config.toml
num_hidden_layers = 11
hidden_size = 128
num_attention_heads = 2
num_key_value_heads = 2
head_dim = 64
intermediate_size = 512
vocab_size = 2048
hidden_act = "gelu"
norm = "layernorm"
norm_place = "pre"
norm_eps = 1e-06
positions = "rope"
rope_theta = 10000.0
rope_fraction = 0.25
qk_norm = false
attn_scale = 0.125
bias = "all"
tie_word_embeddings = false
parallel_block = true
init = "normal"
init_std_qkv = 0.0498
init_std_o = 0.0
init_std_up = 0.0498
init_std_down = 0.0
optimizer = "soap_variant"
learning_rate = 0.00577
beta1 = 0.95
beta2 = 0.99
weight_decay = 0.061
lr_head = 0.00553
max_grad_norm = 1.0
warmup_steps = 200
schedule = "wsd"
decay_fraction = 0.626
decay_shape = "linear"
final_lr_fraction = 0.1
batch_tokens = [16384, 32768, 49152]
max_seq_len = 1024
doc_mask = true
train_tokens = 109100000
max_steps = 3500
dataset = "wikipedia_en"
Each number is 200 + 30 x the weight over its row's rms, rounded and kept within 0 to 999. Layers, rows and columns count from 0. The size before them is the row's rms in percent of the matrix's.

# layer 3 attention key, 128x128, rms 0.183, rows 108-127, columns 64-127
110,137,187,211,214,151,178,193,201,185,151,212,211,175,190,137,225,184,169,174,194,255,165,222,237,225,227,224,176,187,223,147,195,149,159,156,205,189,208,197,229,209,211,222,182,202,140,210,168,169,172,190,213,211,222,157,196,156,165,202,231,207,143,150,149
103,212,206,151,180,223,194,167,229,164,151,206,223,233,204,173,169,236,196,203,191,156,202,214,152,222,147,166,184,211,171,213,245,163,184,199,241,186,229,133,183,263,236,166,210,135,205,196,171,162,209,219,227,193,197,143,230,249,250,205,237,207,205,234,161
114,202,231,250,143,225,169,145,152,188,224,179,211,244,222,207,203,272,219,222,176,192,228,233,187,134,185,205,208,180,169,187,233,206,245,233,200,258,256,220,179,182,177,176,202,236,176,208,187,233,195,263,177,198,244,219,219,182,174,207,177,188,182,172,151
109,188,207,232,191,219,195,206,155,262,157,227,201,198,199,185,201,147,171,233,186,199,185,215,176,185,237,207,171,179,178,268,182,158,194,190,211,206,197,213,177,189,209,217,185,179,172,203,192,197,198,199,254,161,247,204,228,208,121,171,184,225,233,182,179
114,252,150,222,175,221,125,159,219,210,179,272,197,244,220,258,189,201,178,200,212,214,204,201,196,171,194,153,208,190,206,225,286,198,178,213,189,184,208,251,242,205,235,210,216,206,187,223,209,174,235,195,242,235,204,220,184,177,197,248,208,143,198,226,202
095,162,218,220,210,164,238,206,165,164,194,209,257,193,248,263,164,230,204,229,186,166,289,168,185,212,195,192,218,235,212,210,201,140,214,194,206,200,178,210,170,142,258,247,136,256,216,239,142,203,209,264,200,194,247,213,220,165,195,209,233,236,194,226,199
107,191,211,256,236,193,187,125,160,148,188,218,264,173,182,200,208,239,203,199,227,208,189,183,207,166,158,185,222,162,201,200,199,171,225,212,203,208,138,196,176,262,176,219,234,185,218,196,229,170,220,187,208,192,206,184,193,187,254,262,195,142,182,172,181
106,136,213,167,206,207,234,233,255,189,220,202,215,201,158,197,217,251,178,173,210,193,208,178,191,254,207,126,259,189,162,222,141,213,230,234,181,226,231,189,188,170,223,214,198,190,213,231,197,199,240,175,163,226,236,197,192,263,290,181,227,169,194,209,172
110,159,231,234,237,183,234,228,198,195,262,286,209,139,142,191,207,179,205,234,200,197,203,185,158,197,178,180,178,194,218,208,155,195,238,190,216,199,231,192,212,217,195,186,208,147,235,222,221,228,240,229,189,239,250,179,220,173,213,163,175,222,239,199,277
111,189,193,212,239,205,237,177,243,223,214,214,234,179,277,129,135,188,237,231,219,186,213,173,175,205,158,198,172,228,207,157,229,206,193,203,183,224,182,217,141,209,247,167,216,187,214,128,198,217,238,159,200,179,188,167,176,210,191,261,171,190,199,198,202
110,191,187,228,134,201,160,234,243,224,167,202,159,237,160,99,187,185,190,199,247,213,200,183,200,183,202,220,134,159,239,169,257,205,214,216,209,178,215,171,216,270,190,203,203,201,234,240,225,207,178,237,167,172,195,235,192,223,242,224,175,206,187,189,213
112,219,152,198,211,222,220,241,208,264,133,187,171,219,243,183,212,149,184,205,207,186,209,230,193,212,198,220,142,198,217,260,212,195,179,205,220,199,240,191,199,236,178,234,203,242,166,186,191,140,205,158,181,192,266,168,187,212,214,229,194,228,214,181,170
100,203,208,268,239,196,184,243,182,206,181,219,221,202,180,184,197,193,254,202,196,215,233,209,247,184,184,161,200,219,201,238,176,224,169,166,249,157,213,182,173,177,160,218,172,175,184,149,188,207,210,173,192,220,127,226,230,205,219,200,181,168,148,203,232
117,192,161,215,167,155,240,213,177,122,178,214,250,194,224,198,149,165,247,189,196,203,199,231,202,212,229,221,184,163,159,219,247,212,211,215,187,255,181,216,169,226,173,184,196,171,270,274,233,212,196,162,189,191,203,160,186,226,208,194,206,206,184,163,174
110,188,156,214,178,193,245,209,168,135,186,191,195,219,197,246,188,194,234,169,224,196,215,192,201,207,211,223,185,202,207,187,218,143,174,180,190,223,180,203,229,173,219,150,227,194,192,156,190,223,237,242,220,256,249,213,136,192,202,166,182,145,167,209,158
105,197,186,211,232,247,244,232,219,186,188,196,218,186,254,239,186,197,174,235,220,196,196,191,185,235,139,257,225,229,165,169,241,137,186,173,205,208,236,194,234,196,200,163,171,166,194,227,213,200,226,180,213,192,166,242,295,151,217,181,135,179,209,226,158
102,232,206,223,240,195,241,171,168,218,179,255,191,171,208,196,243,234,182,126,265,191,149,180,181,204,216,191,187,187,203,214,171,188,201,225,99,208,238,205,208,213,218,204,200,234,214,197,204,188,151,211,195,210,183,192,243,157,222,246,212,183,154,138,261
104,175,174,124,200,191,207,199,175,232,231,155,222,211,173,123,173,189,241,227,183,167,224,196,181,204,191,198,127,234,197,175,214,194,163,191,204,193,201,203,216,225,209,224,216,211,147,222,166,218,242,207,204,208,213,222,146,218,222,213,190,203,183,173,189
105,156,158,166,191,203,140,215,194,183,210,216,168,144,173,202,182,219,223,221,201,242,211,205,189,191,173,245,182,166,198,201,200,226,204,186,221,205,191,151,200,166,185,208,226,240,233,224,133,188,175,214,213,232,153,178,244,172,198,175,175,122,142,223,184
111,159,176,189,202,150,214,192,229,180,223,207,203,190,153,215,173,186,170,194,175,206,145,172,181,149,246,162,220,180,178,180,184,190,224,206,221,220,224,149,200,210,237,211,167,227,205,190,171,217,203,208,214,207,225,224,225,235,195,174,200,258,230,141,234
# layer 3 attention query, 128x128, rms 0.18, rows 109-127, columns 64-127
107,224,204,198,230,199,232,179,156,212,192,154,199,125,199,238,154,204,174,217,171,237,247,216,192,226,258,208,179,188,214,186,206,216,223,220,195,160,202,193,221,183,164,234,219,182,195,227,202,171,210,213,195,237,172,174,174,218,192,197,149,224,163,235,224
111,234,207,183,142,178,220,184,211,193,193,206,236,230,179,238,204,232,262,178,209,221,233,172,193,208,159,211,174,141,196,171,214,229,203,217,185,195,229,231,202,175,203,226,213,191,193,195,178,142,196,118,171,214,170,210,142,253,171,173,199,218,214,209,191
112,232,229,209,185,231,182,231,217,152,211,179,186,135,211,197,216,247,209,237,127,218,213,193,227,204,195,171,172,207,186,159,174,237,216,219,150,240,240,161,199,194,186,241,212,185,147,205,229,182,217,227,181,146,255,231,169,220,226,168,198,224,175,217,219
113,211,209,267,277,243,245,189,230,194,135,223,270,217,164,180,181,223,212,194,231,206,214,211,225,257,236,206,201,184,191,198,184,225,169,223,195,240,185,191,242,185,157,170,203,217,156,255,178,190,252,241,228,199,178,190,187,211,171,198,198,233,174,184,215
095,207,206,167,162,216,230,253,233,214,225,168,216,230,172,204,280,215,221,197,203,234,149,125,238,195,235,220,201,193,175,148,188,130,221,246,240,155,180,217,234,204,182,194,187,197,272,228,195,216,175,163,203,218,223,119,204,223,203,153,179,197,175,185,234
109,197,151,241,266,189,211,186,166,239,215,233,141,251,164,186,197,193,205,236,174,210,191,178,217,183,181,297,194,208,224,221,180,227,232,171,219,222,188,217,164,233,193,226,129,232,183,133,184,173,164,214,203,229,182,214,209,184,183,227,230,189,180,194,225
116,211,206,217,234,223,208,204,210,284,179,252,184,134,178,210,136,243,209,230,179,198,180,231,201,208,190,157,217,205,244,198,202,186,206,187,204,186,197,168,194,200,185,141,219,207,198,188,241,178,183,154,200,199,165,234,254,211,202,221,216,181,191,197,202
107,181,205,177,193,231,214,193,244,232,199,264,183,154,201,133,161,173,171,207,156,189,240,166,154,188,177,211,235,164,198,193,211,194,173,193,169,182,197,197,233,247,174,205,213,166,259,175,205,199,198,226,210,215,199,144,208,198,214,166,167,183,213,232,131
110,231,173,196,200,191,201,224,213,182,202,163,154,252,183,199,266,174,204,135,156,231,179,220,258,241,188,198,180,213,223,268,214,203,178,196,255,192,225,252,199,218,182,160,171,205,192,232,189,185,220,154,174,261,189,237,212,228,204,210,195,185,186,184,216
116,235,182,141,230,150,168,188,254,216,230,215,185,182,189,142,173,173,201,174,206,213,210,134,205,247,228,171,226,223,194,251,207,187,181,191,196,231,176,198,203,192,192,179,158,216,193,222,241,129,203,203,244,214,242,145,162,199,175,211,232,224,202,218,192
122,240,235,178,253,208,149,209,216,208,192,218,173,163,196,146,300,169,174,177,197,207,196,189,207,249,216,191,210,202,243,218,271,159,196,219,184,186,200,214,163,234,196,170,163,219,154,187,235,237,223,270,174,214,165,176,234,232,188,184,212,230,175,215,213
106,231,225,215,223,210,209,193,198,210,187,245,198,193,244,213,240,200,156,159,188,158,168,233,146,151,229,188,240,195,208,209,184,223,150,204,196,202,188,172,173,238,168,175,186,248,252,139,235,230,233,226,174,176,166,208,242,146,198,229,227,209,221,223,228
106,247,171,171,172,165,212,194,186,112,156,202,239,180,217,224,163,205,202,229,130,226,164,195,221,267,212,221,208,178,214,200,185,147,198,243,209,224,158,191,207,252,192,168,185,237,218,192,243,172,178,178,206,205,173,175,214,232,217,209,152,207,203,243,196
113,269,243,190,255,164,185,192,205,177,200,150,149,156,192,159,147,233,250,193,194,183,209,163,252,180,135,208,265,202,171,173,227,221,170,189,214,181,207,199,206,215,202,177,242,183,223,219,148,267,161,212,218,191,226,153,168,247,204,191,164,204,199,133,183
107,173,181,232,222,218,164,161,155,170,184,215,202,185,221,242,200,154,152,217,190,245,238,221,243,216,223,180,174,215,192,181,183,191,151,183,161,136,190,228,225,171,230,220,233,145,188,195,161,286,256,175,163,226,180,200,258,167,215,227,244,168,182,202,157
106,251,256,199,207,249,179,174,178,212,198,212,197,198,161,201,203,220,237,234,198,189,172,251,216,205,178,199,216,158,275,184,158,187,175,220,217,239,189,268,182,235,157,198,203,225,178,222,163,218,260,176,162,155,208,181,193,194,172,204,209,257,209,200,174
107,258,227,254,214,185,167,179,191,210,222,177,240,224,198,181,209,256,184,224,158,198,136,162,187,175,213,162,213,211,228,224,246,209,214,147,158,234,208,194,231,242,235,233,157,176,200,221,158,218,191,211,243,190,188,199,209,194,232,228,262,164,192,229,225
107,210,162,183,190,220,216,199,213,237,237,202,199,216,194,217,190,182,223,163,172,173,210,166,235,173,196,203,218,166,150,233,220,242,172,232,149,199,197,179,220,224,220,176,162,235,217,166,190,226,254,243,176,135,157,165,209,186,214,276,191,257,238,215,209
110,188,171,191,163,216,212,200,151,200,192,197,242,174,161,175,183,214,184,218,217,220,176,216,193,225,164,222,235,230,214,215,216,166,238,263,193,247,223,257,224,202,180,207,220,171,229,204,187,208,201,163,177,221,245,244,161,167,255,188,241,256,229,243,255
# layer 3 attention value, 128x128, rms 0.145, rows 64-98, columns 64-127
085,197,205,150,171,177,185,231,220,128,195,163,159,163,177,252,159,146,178,184,167,190,214,207,176,219,183,214,237,241,176,260,172,220,194,195,254,203,134,217,176,174,162,203,206,217,196,240,207,155,228,212,165,192,237,226,224,199,273,204,209,208,149,170,220
104,193,235,221,216,223,196,214,150,151,240,191,248,181,203,195,145,169,240,209,164,165,229,211,207,238,233,250,162,161,208,176,234,230,149,164,194,249,204,199,157,210,185,191,161,197,181,198,209,198,223,185,229,197,194,188,189,227,147,233,121,185,201,187,217
091,223,216,202,138,204,211,205,204,232,196,239,149,217,190,153,187,253,148,211,180,210,195,221,180,233,197,144,203,235,188,193,237,205,200,226,217,230,233,193,187,188,170,198,231,147,187,159,137,242,171,194,212,174,208,152,217,154,210,186,194,181,209,231,212
118,206,193,214,196,276,254,232,159,244,178,206,213,225,255,207,242,214,157,157,188,182,208,211,211,144,202,196,208,213,221,149,210,152,214,136,185,167,203,174,249,196,194,249,145,208,164,233,141,264,176,165,171,227,210,189,246,226,211,221,227,201,223,225,206
123,194,149,181,177,170,148,139,197,188,249,205,215,215,192,179,232,157,210,221,242,225,229,171,182,205,181,159,162,213,222,182,196,182,206,167,198,186,229,227,213,200,172,250,145,227,214,212,193,278,159,154,227,172,212,238,185,165,229,201,183,203,202,182,205
103,217,168,176,151,231,242,155,183,171,214,212,187,185,166,219,230,197,279,220,148,235,234,155,175,178,189,250,205,268,196,202,206,238,207,183,153,277,222,183,203,179,219,187,189,240,211,201,196,182,160,224,185,230,196,221,173,221,180,223,185,211,192,199,203
106,137,168,160,271,154,210,255,169,181,222,232,183,203,237,182,222,166,179,168,225,201,206,222,196,165,136,197,203,152,226,268,241,223,148,202,229,211,275,148,192,236,211,204,216,204,232,180,221,198,168,175,204,204,204,216,193,171,238,171,223,226,202,204,215
099,181,230,192,216,200,159,137,174,198,277,200,221,179,193,242,157,175,169,119,152,187,175,163,187,152,221,230,206,214,198,232,234,180,201,165,204,195,229,206,201,192,180,241,230,144,190,163,168,235,233,205,235,215,195,221,224,216,215,209,179,181,199,218,230
118,201,242,236,208,156,179,168,223,243,149,189,162,212,204,200,184,264,205,229,184,185,220,189,174,264,196,216,247,229,185,225,186,192,169,201,230,179,170,209,173,185,202,160,242,196,167,195,207,137,207,226,165,150,266,168,201,178,198,199,233,214,215,152,188
097,165,174,189,167,193,174,178,218,162,215,196,233,193,196,226,153,216,230,201,184,166,168,146,254,244,167,226,185,209,172,211,180,195,196,210,251,177,166,232,242,203,189,275,212,216,192,225,231,204,251,120,204,191,236,188,165,210,261,218,171,245,141,170,234
110,211,171,208,226,184,186,236,163,168,251,202,215,181,208,219,219,179,174,262,211,178,173,216,234,205,219,216,190,277,201,244,172,155,169,191,173,208,165,193,207,229,212,226,205,230,153,242,191,155,236,200,197,178,152,187,222,199,242,213,189,237,164,174,232
105,217,249,212,229,193,194,160,178,211,146,230,197,232,212,188,155,207,212,224,167,197,193,171,191,222,191,226,184,219,235,224,199,244,157,193,200,261,173,153,169,151,233,217,173,234,150,158,181,200,173,198,221,116,192,248,205,187,129,231,224,174,238,218,231
103,162,163,215,172,196,211,177,202,252,186,149,159,198,215,211,142,257,210,179,183,195,186,197,213,151,222,215,195,158,196,190,162,204,189,201,239,215,195,157,213,190,157,227,201,181,226,199,206,233,233,208,202,185,218,247,247,241,230,162,221,184,227,141,265
103,190,222,186,213,262,179,206,187,224,187,180,203,245,242,184,139,158,248,201,170,190,200,239,199,152,187,184,203,213,147,175,211,156,238,199,187,244,175,202,201,206,258,197,228,160,236,174,188,237,183,216,245,192,252,179,211,195,169,208,214,189,216,239,160
108,205,177,162,250,184,177,200,217,166,169,262,209,203,184,221,177,214,261,199,189,198,234,197,172,260,151,222,220,238,242,191,221,242,148,160,169,217,216,219,245,209,167,218,204,202,177,138,244,239,172,223,228,196,264,217,148,262,220,213,201,203,252,253,249
105,206,258,195,190,181,217,237,199,210,243,258,200,225,191,199,155,242,170,185,190,179,181,235,166,225,212,216,234,244,150,264,214,191,206,205,191,153,144,210,215,177,236,220,170,173,175,210,157,205,285,192,185,182,201,187,193,176,279,214,215,195,197,205,214
101,181,184,230,179,227,225,188,190,212,195,214,255,249,264,214,108,194,270,222,176,205,219,145,191,141,154,191,139,247,199,188,204,219,197,194,197,211,164,189,182,140,210,216,210,220,239,213,205,206,223,210,204,231,193,161,203,172,215,141,177,255,202,222,198
106,124,169,174,204,242,185,212,192,202,189,185,153,164,182,175,208,173,188,221,211,199,235,172,161,225,169,188,178,215,181,195,178,114,182,224,194,205,195,184,191,168,216,193,249,231,232,209,241,196,194,209,192,298,173,201,202,230,226,207,208,234,159,182,229
117,164,227,191,235,269,222,213,165,186,222,180,213,208,202,187,170,127,240,161,209,234,201,262,195,176,227,193,208,161,171,279,190,206,188,153,209,234,184,157,208,170,245,247,213,213,193,253,236,180,205,252,164,207,263,163,197,223,232,253,240,239,196,170,227
107,240,219,196,199,179,157,128,211,239,160,192,194,192,179,187,239,241,214,233,195,261,176,191,201,226,235,172,195,219,230,185,238,226,222,217,175,222,247,199,185,215,184,201,192,187,139,211,209,208,120,239,192,232,196,229,148,205,197,134,189,206,199,148,203
091,157,184,179,182,262,240,213,223,204,168,206,168,173,213,185,223,217,220,199,187,222,230,153,185,149,170,200,184,191,199,222,198,179,221,230,167,235,189,169,229,155,160,188,226,188,249,218,203,139,199,180,170,220,177,213,223,200,242,213,254,189,212,225,146
095,198,182,165,239,232,199,200,159,200,216,193,175,165,212,190,180,220,176,200,281,221,233,173,220,202,182,204,122,218,248,157,247,151,202,242,199,228,206,215,217,221,201,178,198,185,198,180,165,175,195,180,213,210,137,207,176,202,145,205,223,108,231,187,198
109,232,244,216,242,203,163,141,277,211,176,152,196,172,166,186,204,173,221,249,243,199,213,151,265,143,198,230,213,181,195,171,168,204,194,201,258,186,149,231,228,185,196,156,193,206,227,222,237,174,198,173,165,221,208,195,200,231,154,241,216,164,196,157,238
099,179,165,168,241,246,215,193,194,250,222,228,235,224,248,173,198,230,164,226,195,214,164,195,175,204,256,252,232,247,188,163,244,205,186,174,164,170,184,221,210,219,216,200,213,222,213,169,165,173,202,149,231,249,156,188,183,167,206,188,180,208,222,168,268
115,211,152,198,254,247,219,216,264,190,188,154,226,206,176,223,186,188,216,168,187,193,195,196,217,240,234,151,221,165,189,176,231,212,227,187,218,164,246,184,225,158,233,185,195,228,207,203,165,198,230,195,146,258,162,189,207,164,244,177,214,161,221,212,203
097,215,198,154,196,220,207,256,237,238,169,248,163,146,189,176,221,221,216,178,241,187,232,228,198,164,173,210,263,230,202,218,176,175,187,230,223,217,209,190,218,165,195,224,209,244,185,166,185,209,209,215,157,183,191,221,191,199,295,219,220,171,172,187,168
117,177,186,223,212,255,165,136,192,224,203,182,209,161,154,240,141,216,219,241,205,195,217,170,212,206,188,241,169,266,174,259,248,179,145,164,178,212,230,193,198,230,229,182,213,229,183,173,243,172,198,182,208,197,237,183,173,258,235,157,178,214,231,190,230
087,189,202,217,199,139,176,240,218,177,164,223,202,201,175,191,170,191,198,193,240,223,253,191,246,184,253,217,222,198,147,187,171,207,209,270,145,176,265,182,177,259,257,187,197,207,203,137,192,252,182,196,173,203,190,200,216,164,153,157,213,165,213,212,152
099,218,191,212,226,252,194,165,232,244,197,173,224,270,224,231,169,221,172,187,197,221,194,225,222,182,228,173,236,130,200,142,247,210,226,225,201,211,187,215,191,225,200,204,140,153,178,240,190,210,239,247,251,209,169,212,159,203,205,221,187,142,225,213,229
117,177,241,234,158,217,220,237,173,174,136,152,173,192,237,222,219,222,207,228,152,214,194,189,192,192,215,189,202,175,230,182,175,196,211,227,177,244,257,171,194,200,208,214,206,196,200,218,177,131,245,201,191,190,159,192,198,154,149,178,173,202,167,222,192
111,232,232,215,225,191,214,218,234,192,200,257,165,183,263,220,152,216,165,125,226,180,208,136,193,214,208,174,144,189,222,217,199,209,206,216,225,187,145,232,206,219,175,238,185,178,230,209,231,152,212,210,187,212,198,218,229,192,190,196,168,209,193,200,259
122,170,210,214,157,178,222,192,155,165,222,196,215,171,191,282,182,132,220,161,201,205,214,207,188,182,149,212,187,196,214,278,230,216,192,190,226,239,196,164,187,181,196,169,206,204,222,233,217,183,216,221,217,172,238,248,196,237,149,187,232,242,223,191,132
096,202,196,217,187,200,134,172,168,171,207,195,190,217,213,219,234,189,214,268,158,232,150,206,185,196,194,216,227,208,213,175,210,223,200,184,175,243,198,153,186,271,229,223,239,175,193,189,230,159,181,181,216,174,192,216,158,247,144,229,182,213,180,179,250
090,134,219,201,231,188,145,189,171,154,212,216,230,214,180,250,169,189,196,207,129,220,211,175,126,201,217,208,181,252,199,147,264,202,156,206,229,184,241,200,196,184,200,186,247,227,146,201,199,209,226,164,243,179,212,227,155,197,193,196,185,219,189,144,182
094,238,191,212,245,159,187,230,254,180,146,162,209,216,205,213,248,165,215,268,198,198,213,213,185,226,250,233,223,207,201,205,211,213,218,241,174,165,228,202,190,212,183,213,162,210,219,173,152,133,266,202,200,217,172,231,162,253,197,222,172,206,156,182,200
# layer 3 attention output (transposed), 128x128, rms 0.132, rows 64-98, columns 64-127
076,171,208,274,146,215,222,163,213,251,171,141,206,217,165,206,242,222,195,214,224,181,209,271,168,182,243,198,172,198,209,181,263,154,207,214,205,185,285,217,211,203,181,200,265,199,184,159,219,220,197,218,209,205,225,205,226,212,160,243,181,242,177,193,203
095,224,246,194,179,203,199,211,197,184,177,237,186,159,206,243,217,204,191,126,241,195,210,183,233,205,211,245,233,206,204,199,188,151,255,244,219,185,139,214,171,168,229,196,228,237,223,269,183,195,200,190,169,182,240,139,231,207,217,193,199,238,194,174,217
089,195,186,182,231,214,192,185,205,206,188,210,188,147,200,211,236,109,164,184,210,212,178,228,246,201,162,164,185,168,185,150,230,176,215,173,216,177,185,142,184,172,191,150,196,220,174,191,180,153,135,185,186,145,169,141,199,188,221,222,208,187,183,180,204
109,185,200,213,233,196,266,236,199,147,178,209,203,218,263,209,202,213,225,199,214,215,220,181,189,223,206,167,220,114,234,228,195,210,200,229,210,177,184,153,244,236,195,233,185,268,179,222,221,192,195,169,185,217,182,196,201,219,207,220,205,198,184,167,216
105,167,203,174,185,174,156,153,193,201,224,141,187,221,220,163,190,214,158,198,164,216,200,201,192,192,149,253,230,180,141,198,236,230,213,291,215,199,196,208,229,192,143,177,215,202,209,241,216,162,206,213,176,231,216,166,183,154,184,187,243,259,208,194,221
091,196,223,187,156,141,224,205,155,230,198,195,167,161,149,205,184,205,189,191,194,180,174,188,178,193,192,229,184,193,192,202,176,144,200,205,177,171,198,226,174,222,164,226,243,182,211,190,170,194,192,151,195,175,209,212,196,255,197,194,222,168,215,149,212
091,207,203,127,173,257,205,195,219,196,161,177,179,180,227,184,131,207,217,217,170,176,254,213,239,209,212,174,162,188,142,160,191,219,175,151,187,171,142,236,198,199,221,254,191,164,169,219,257,237,149,213,216,179,173,212,207,191,193,233,175,200,259,238,183
090,254,146,198,216,208,185,208,192,212,208,195,155,236,184,169,236,151,191,172,239,226,211,181,188,222,169,227,132,183,121,167,221,183,195,186,202,255,240,210,171,135,195,176,232,243,179,198,213,168,215,143,218,173,179,209,184,234,202,192,190,242,163,131,172
111,189,211,219,194,216,194,205,137,206,208,227,237,154,189,184,211,207,206,250,187,146,185,203,189,178,226,196,163,202,182,169,176,215,134,236,186,174,219,211,197,136,182,183,223,221,215,158,178,176,180,166,156,212,201,201,253,213,221,205,169,152,168,197,193
087,232,186,177,174,213,206,155,200,182,187,183,200,190,183,189,190,240,178,206,212,250,198,248,169,138,241,157,189,192,143,254,180,210,204,214,223,284,193,174,176,188,182,169,213,220,215,210,183,206,178,252,180,240,224,244,218,169,167,253,250,269,215,220,161
094,165,246,192,168,247,240,189,183,185,186,155,197,172,175,242,158,225,213,250,215,228,212,226,157,257,190,180,179,221,204,197,201,200,230,174,222,211,221,154,214,184,185,249,205,183,228,212,184,215,177,225,252,204,215,252,199,231,175,195,188,241,225,207,217
090,199,221,195,221,186,202,208,211,213,262,226,163,214,180,211,245,221,203,170,181,148,169,196,171,188,171,212,182,180,186,236,190,207,190,227,206,154,159,236,214,198,250,146,238,212,195,160,186,162,242,218,213,178,166,194,306,200,160,187,204,192,181,188,225
097,209,236,239,190,201,197,267,197,199,258,180,223,200,217,225,244,198,207,192,200,212,264,253,177,197,200,181,198,166,185,253,212,188,207,211,194,200,261,177,240,217,243,212,243,167,206,187,171,189,221,263,188,218,228,210,234,187,185,229,210,213,185,223,158
094,250,230,227,239,225,183,241,182,239,217,276,228,196,204,177,213,201,162,230,202,214,209,212,211,175,235,144,218,190,245,205,203,202,178,180,189,192,156,161,154,219,201,225,207,212,230,174,148,192,201,193,203,172,184,216,202,160,184,225,205,199,201,227,208
095,226,183,201,118,155,215,212,166,162,201,193,107,208,194,169,192,134,167,220,159,221,152,174,199,152,222,194,193,201,170,203,181,165,185,183,207,142,172,255,180,246,224,197,175,199,160,182,183,195,201,206,222,199,174,210,235,197,182,206,204,179,175,178,187
091,165,210,244,185,219,192,156,165,192,143,163,177,195,267,236,211,216,180,258,155,185,179,183,233,176,211,157,207,227,181,159,215,190,213,152,203,225,221,162,173,175,141,147,219,209,217,184,210,191,151,192,226,191,152,209,204,201,159,216,161,229,171,168,212
094,183,232,216,217,292,208,167,178,209,188,225,224,189,198,198,219,180,137,252,163,203,228,251,198,205,186,222,219,171,187,237,210,156,206,168,227,209,174,190,229,205,179,213,136,200,190,204,125,217,226,189,256,235,161,160,209,143,182,212,261,225,179,168,209
092,212,179,183,156,182,230,178,249,226,160,199,157,275,160,205,205,195,221,177,167,210,189,230,168,175,177,183,220,170,234,183,208,155,204,183,225,261,226,191,203,195,186,205,155,183,196,184,232,162,184,198,240,203,237,174,182,190,221,186,213,224,198,230,191
105,207,233,214,183,183,189,223,165,190,160,179,188,184,160,187,178,210,184,169,165,153,181,207,146,172,234,178,220,186,219,187,168,159,173,190,161,136,178,165,178,181,208,229,223,173,261,166,203,198,187,187,196,144,190,187,232,168,118,194,162,209,219,191,178
094,180,231,210,216,201,211,244,194,207,203,158,180,191,175,223,199,139,183,174,206,181,175,152,172,221,163,223,179,189,192,213,249,185,216,229,225,156,197,228,234,190,151,173,216,181,230,176,164,173,192,145,245,256,207,166,207,178,236,215,203,155,208,226,171
078,178,197,227,184,169,177,243,203,243,274,180,199,183,162,147,241,231,168,216,220,156,281,175,240,198,187,180,213,174,152,172,201,197,197,172,207,207,262,223,224,210,221,224,189,200,177,161,193,247,189,186,182,169,138,271,183,180,206,163,211,213,210,167,229
083,181,237,206,248,198,151,196,177,163,226,173,179,185,203,160,147,211,197,199,210,189,225,150,238,241,179,172,206,172,138,155,231,187,239,190,231,192,211,221,177,204,252,168,168,190,196,209,232,203,224,180,202,183,213,261,173,171,257,187,238,169,215,161,222
098,202,205,230,206,168,220,185,152,197,199,190,211,248,106,137,147,199,201,212,221,199,215,185,162,156,217,192,211,211,205,196,211,173,216,171,208,168,223,208,186,206,205,184,206,144,160,195,235,226,238,247,209,232,194,220,181,187,228,197,241,183,166,174,175
091,193,227,212,258,214,202,159,143,165,183,229,137,165,209,205,162,195,167,189,208,230,241,205,221,192,161,200,178,210,196,166,188,164,202,132,217,134,229,171,229,168,145,182,170,208,213,208,149,243,183,172,133,231,209,199,238,220,179,179,204,185,168,197,208
105,150,248,162,194,179,166,188,198,206,171,192,224,179,223,197,179,167,215,228,203,193,194,149,220,205,176,187,224,210,186,207,156,238,231,148,168,216,191,151,240,159,215,169,208,230,169,163,188,201,173,243,230,139,227,229,174,129,193,222,204,191,159,193,193
092,207,185,216,134,120,188,185,229,178,187,159,175,237,185,218,193,216,228,236,159,177,178,187,236,190,187,186,185,184,213,199,201,227,155,150,188,158,242,262,196,218,184,208,206,195,220,193,261,165,194,210,219,180,197,190,127,251,190,232,212,190,203,204,165
100,244,238,162,154,232,200,203,137,190,188,191,133,207,186,217,122,187,217,209,171,233,213,138,189,185,209,188,200,173,153,209,196,174,173,197,212,244,165,224,196,212,224,209,167,195,241,202,210,201,238,173,215,241,177,241,240,204,234,239,206,206,193,199,205
080,190,129,179,191,215,214,197,218,194,193,204,179,249,187,205,163,182,205,166,227,209,130,157,184,206,160,165,199,162,227,197,169,268,168,246,231,247,179,256,226,164,182,260,211,146,191,212,193,202,170,206,195,173,188,206,155,193,201,144,152,149,226,233,191
088,172,198,199,247,255,208,247,219,161,247,257,220,198,235,216,193,202,195,166,241,231,199,126,234,218,192,173,189,200,200,188,236,184,224,223,169,195,187,158,218,206,207,227,237,174,229,208,248,179,211,194,205,230,221,197,228,154,226,168,184,201,218,197,237
104,199,188,218,192,215,205,216,188,176,206,204,252,200,160,251,181,196,191,214,226,178,197,206,242,222,137,232,192,183,211,216,232,206,237,230,228,196,204,199,217,178,220,187,218,192,211,155,99,222,226,185,193,175,211,167,195,225,220,251,157,205,210,179,253
099,195,216,223,174,280,231,150,220,239,193,217,175,175,227,187,222,222,192,252,177,193,201,246,128,161,225,208,180,236,188,199,231,229,185,232,185,198,265,172,187,243,186,144,197,202,221,210,218,169,170,199,187,251,179,203,173,210,285,187,204,278,160,231,247
111,194,212,219,206,232,178,191,231,277,177,194,209,151,214,109,177,237,149,222,172,166,214,211,194,201,203,182,165,180,199,171,169,162,159,196,185,228,198,215,138,222,167,229,200,196,187,164,224,174,236,186,174,172,168,188,219,206,176,231,216,166,213,224,171
087,203,216,196,179,188,275,214,185,234,176,232,165,165,150,169,158,224,217,168,260,181,153,174,172,204,190,156,204,260,227,240,239,189,191,237,206,217,199,184,172,163,163,190,245,219,201,194,162,208,179,188,183,193,185,276,212,207,215,223,215,221,199,165,225
079,189,227,253,191,215,163,229,203,207,166,167,204,181,226,246,183,250,172,193,262,243,227,163,191,174,163,270,167,186,177,239,204,208,190,213,221,174,203,243,205,152,159,172,179,204,240,163,194,231,190,231,144,246,264,158,239,184,187,287,222,187,174,139,204
088,174,205,219,189,209,286,231,173,200,154,209,216,192,171,194,164,197,179,211,196,187,168,177,260,184,191,155,228,246,204,204,249,178,221,208,187,237,183,196,238,163,163,210,216,201,186,174,180,233,182,217,248,203,225,248,177,195,216,209,206,212,174,222,206